Weights of a small transformer language model: vocabulary 8192, 97M tokens.
Each number is 500 + 25 x the weight over its row's rms, rounded and kept within 0 to 999. Layers, rows and columns count from 0. Numbers have three digits each. The size before them is the row's rms in percent of the matrix's.

# layer 2 MLP down, 96x384, rms 0.0954, rows 0-95, columns 64-95
110:479483507455497503524506509490482499510510477496499491533479490481490490508469482507501482465484
096:480485508552469500516505504494452540498531480479489474495508487461467531502497489507492479456462
099:492545475478509508522502517508511516490517503499498523529519522501465491520497417524501499524494
102:530480538484465516514523458528538502510510484532471478542469528497490523518513479504535446522457
099:465496499494524492463519503464483512502504539518528512440503563514473492543588487497500487505520
097:464513509493497535480482455527505509480523522513484495499464557524516469499507444481454504516495
096:478476496512540505503526477537506514506483498505565468503533477506496488515510508552464486524546
103:514514494504517495504450514500523522468480482511484486480517552470517496504480505543523505488468
096:490518515432506513526519521498530532466539501500538510485488467463515527503468491512501535527525
096:495475504472515501491539516483518519491468493487520500518531482499481487482494497455488503472522
096:483462504504500530482511494469499484504485510495514517567508498489493477496495537511504468503500
103:522499499541530501519473468554541517485482522515528498486523517459487516503505505507552513501511
096:544496481498492496462471523486523507464504495542491495536555445522480505545500501486517507531456
103:481482487489531500484526503516499501519482462515514503509501447488488455513506498522487492488567
100:503523525474526497518522550522525508495490535491519510471525480508459511482510483488436510508509
104:520525480506533518495473460509486504452462544496461494488506481502511505505519515485498525509502
100:519498504484523506528520497547476525517530512474481535470517488493524474495520489519479488519484
100:513541486485473473486518508493495515498493455532502512486508495471477510528503560476470543534481
103:528490510483499483496500486490471448501497505505490484479507547508515493507502494463488485472529
104:475498468481490509511475515481492482490543447458490472510502486506517503472465459499522520496517
106:509509499518479517500506514488494458486553498519498525497507491491498487503519517474501489510529
100:513477518509493491479512498486472478464501506503527532497492449463497490522496508518479498511464
097:498500489503514495537515504475480530516483442474542534485500515514513529472493547503466508456467
095:488502490472528503521505492545438478527514483493487478502452509514462480489533514478538514480518
109:507445517522510489521447496494531499495496555506495500474532505505511500500508478510494499495515
096:496491482513476481501506472527493446522497473533477513488515490478546471527480546494484507511497
101:526475523488512501513516513505497525504442493503461441444501472511494496503515515502554479557513
101:487472510483485520453514446495512488502473540560549476500473545517451475511505496482477488505494
105:516572525495539472510510479482511483537516483489508483480489496481499516476483501479552482439515
103:500430501493490506503495470515485480537452501472473500509500464510483509506553497499489504498513
096:531486467487514505491515545488513541467524473484519488495521488507522487522486463518509474521482
102:499524533498494515481483481469461548506533525470533500463473476454485514500547517500521516488489
099:481505498463514503508522555527558491478483469488497512500472489506479502508488472517478477520489
098:507478525495470549458485503515526463483471476473527515471474468476454519496489486499524482502488
099:517510514534478537487499536521480505560511492566481526550507465512513494493513485528487478479481
106:471511502539457460494463517520446492521522555473467481496500475482534502483518505499502505482468
092:537520463534521502504484455468482518463489523470512512506493471488492516521500515491479498506487
102:435501497486527509525518493518473490528501517510498514503480525476491524481553489467517519511504
110:507550520484507499468493540534485512479529504500489501514469516459486492471539458449483509515498
097:490502508524506545504448486488546440565512466467483501517487494536478524515485485508479496446488
092:521537516497494512528468469511480544499481513498493512509482497484502490523543470472543523514466
104:542504546482518523468533499479491498450470500466483489515500534508489491513487501485516458513510
096:498475516523520500468465486540526468478504532524479468498511511474461478472550496481487525490519
096:505477544523457522511517523484564506449468496545495527543474493488489483507475478482542492514475
100:505486497520506539504499528452462500452503523474552496491485463541500519517481449496512492493511
102:491498473490456497513459516484484541511495493471523505490515497538467544527500525488473500548437
098:548487536497506478489521474474454507524519470520454518456521502490475517512524460491449484474526
098:557504503536473515488490493496435489498492508531498476509507528511498490464499519504491485487503
102:481494484525534488488492480520517491504500507484485473495477519493482506503487487509557514462489
100:479498501512467491490496502467505451482475541502484503484525525490496483529542491516498501521491
096:530439496528510481461526489483485511494534533507454505509531474558486530481525456483494477497497
092:492498507466517495464493483525498504472468468523503496479503514500479529512490521550494489472511
097:499509462509483522513486534550474478490519483509516495489547490514498523514476477491465482529489
105:465505554492500496493478559516516457521462517485473501511530496498530493508481512481532529496494
103:480482519498497483520511517522485522468515474480453503528534482483478514476490464492415524553516
099:485496500499512533507507554460442494532480517519437505500481456492507466511529509476460537470500
093:517535475508504498521491531473497477536504512479538493536503501516484546483523476494516522493492
107:500478503522492483530480496508525488487519519524462438545485549528479540523497527514504525466530
104:512533504531482504466523512475460520501457498509495501472514510487512486544498505499480498509448
097:493472532516493518518501522469494516500486504450472487491452537477484522481520515509507468516458
100:464482513501471506482495528533529496470544466489468464493485444499503528494540535523523494467473
095:439473509515521530515517481527521493511486451521487525542524504530505486504493556516481509496505
104:469526523450482477500513461472537502486455506505500541535537508483510504502534457510544456488528
103:488508497475490481455533498521482517482481501485494454488498515515536507496487494522513470459493
094:497523504490503508482499564541507533536458562533479487519515514526484510480507501534502481483548
109:514485514511514520492502548506500534453468471480561516462538494523509472502509487471484522523502
099:504482488498562536501510548499557499523530491537511523475500476499505489479492457485567517521487
105:490495505536502489505483506495472500494489536556464542531466531507519481508520539434488511491555
103:525461512520517495486526500498515467515502522484491506496507512569509499498484522516542475501534
103:530483517523510495492508511531507511519489470531563462515456457507464496497504503485531515522457
096:546488514534495506537557459538497522527480507507513515483492475514502513490471481522495514516515
100:503474501492496520508482511478436512451477499496475491552491466482504479454482489477516519521499
092:465504537481459499495469537491482508507486496461515535525508520479498501515463483503484490535512
093:450514514539490486504450481463449488524511480526500512569471487513498527514536523531495517494499
097:439506500475472513528537471501474511491458533502519518436523488505492482518522504489497541510484
098:496486492514475503522503473483447500475514482556507486463527464476477505490504463496498493535502
102:509577505490493484537552502492528508507486456507463482551520452489470494466526469492518511499525
103:530493491511465514515505498548514462534507459472555505539487477458473528521499479514508523488494
094:436527497514488503506519490529516447470475476498522488482493510485495526496522474469491499476515
104:521448523551501447448522522476521458497480528468499492499518489491513502450480522513501457508499
105:513483489524498528540492470464524511508517522513535506563490520495485472476496491545486522500516
109:491536517510497500516500477497469515508542484506565476483464480490481495492512510533488483480505
108:489520497492502523494480545525512488520520476486563512550537465489508505502504467530481516501497
104:496521533521512509484442507513478524481503473509431504529489518498505528528496502478497567496458
093:485494519498521498571496499480527491507474471516487516578504493489504505458475528522525500475503
096:521507499529483481497510517506513490450474514510540503543479486518493487537503465487464466512514
106:489513498499477486529532509487548496477515437463467477546504508491517514496511525505507523479498
093:516512513534458499517449453481502494545514500478499519477484530466498526486521468504532474527489
097:485515525528477499456551557551501496502521511484481502508530511493491500528483480498520521563499
105:506489514520484538538518481530499484490507467515532542520516495521485498507519507488479509508530
097:505544524511475498529500525547520512514521499483503504509554457544527492526492493497516511529499
097:509461497476518520526506464504478475506504483528506466544495509544486481495545472503527488504483
098:525509537510492512519512511488480519518488429491478473500528538483498503508514505506533502481528
095:495502515513513496492496491560484510527493519501505460461523497522526480492481521471475490481483
104:484463492494528509484488453535489498460486519464455525482489496496506517487489534510479473498506
093:508476494558486504486500565497567458490489503467486491508495457460465505459490470476491524478548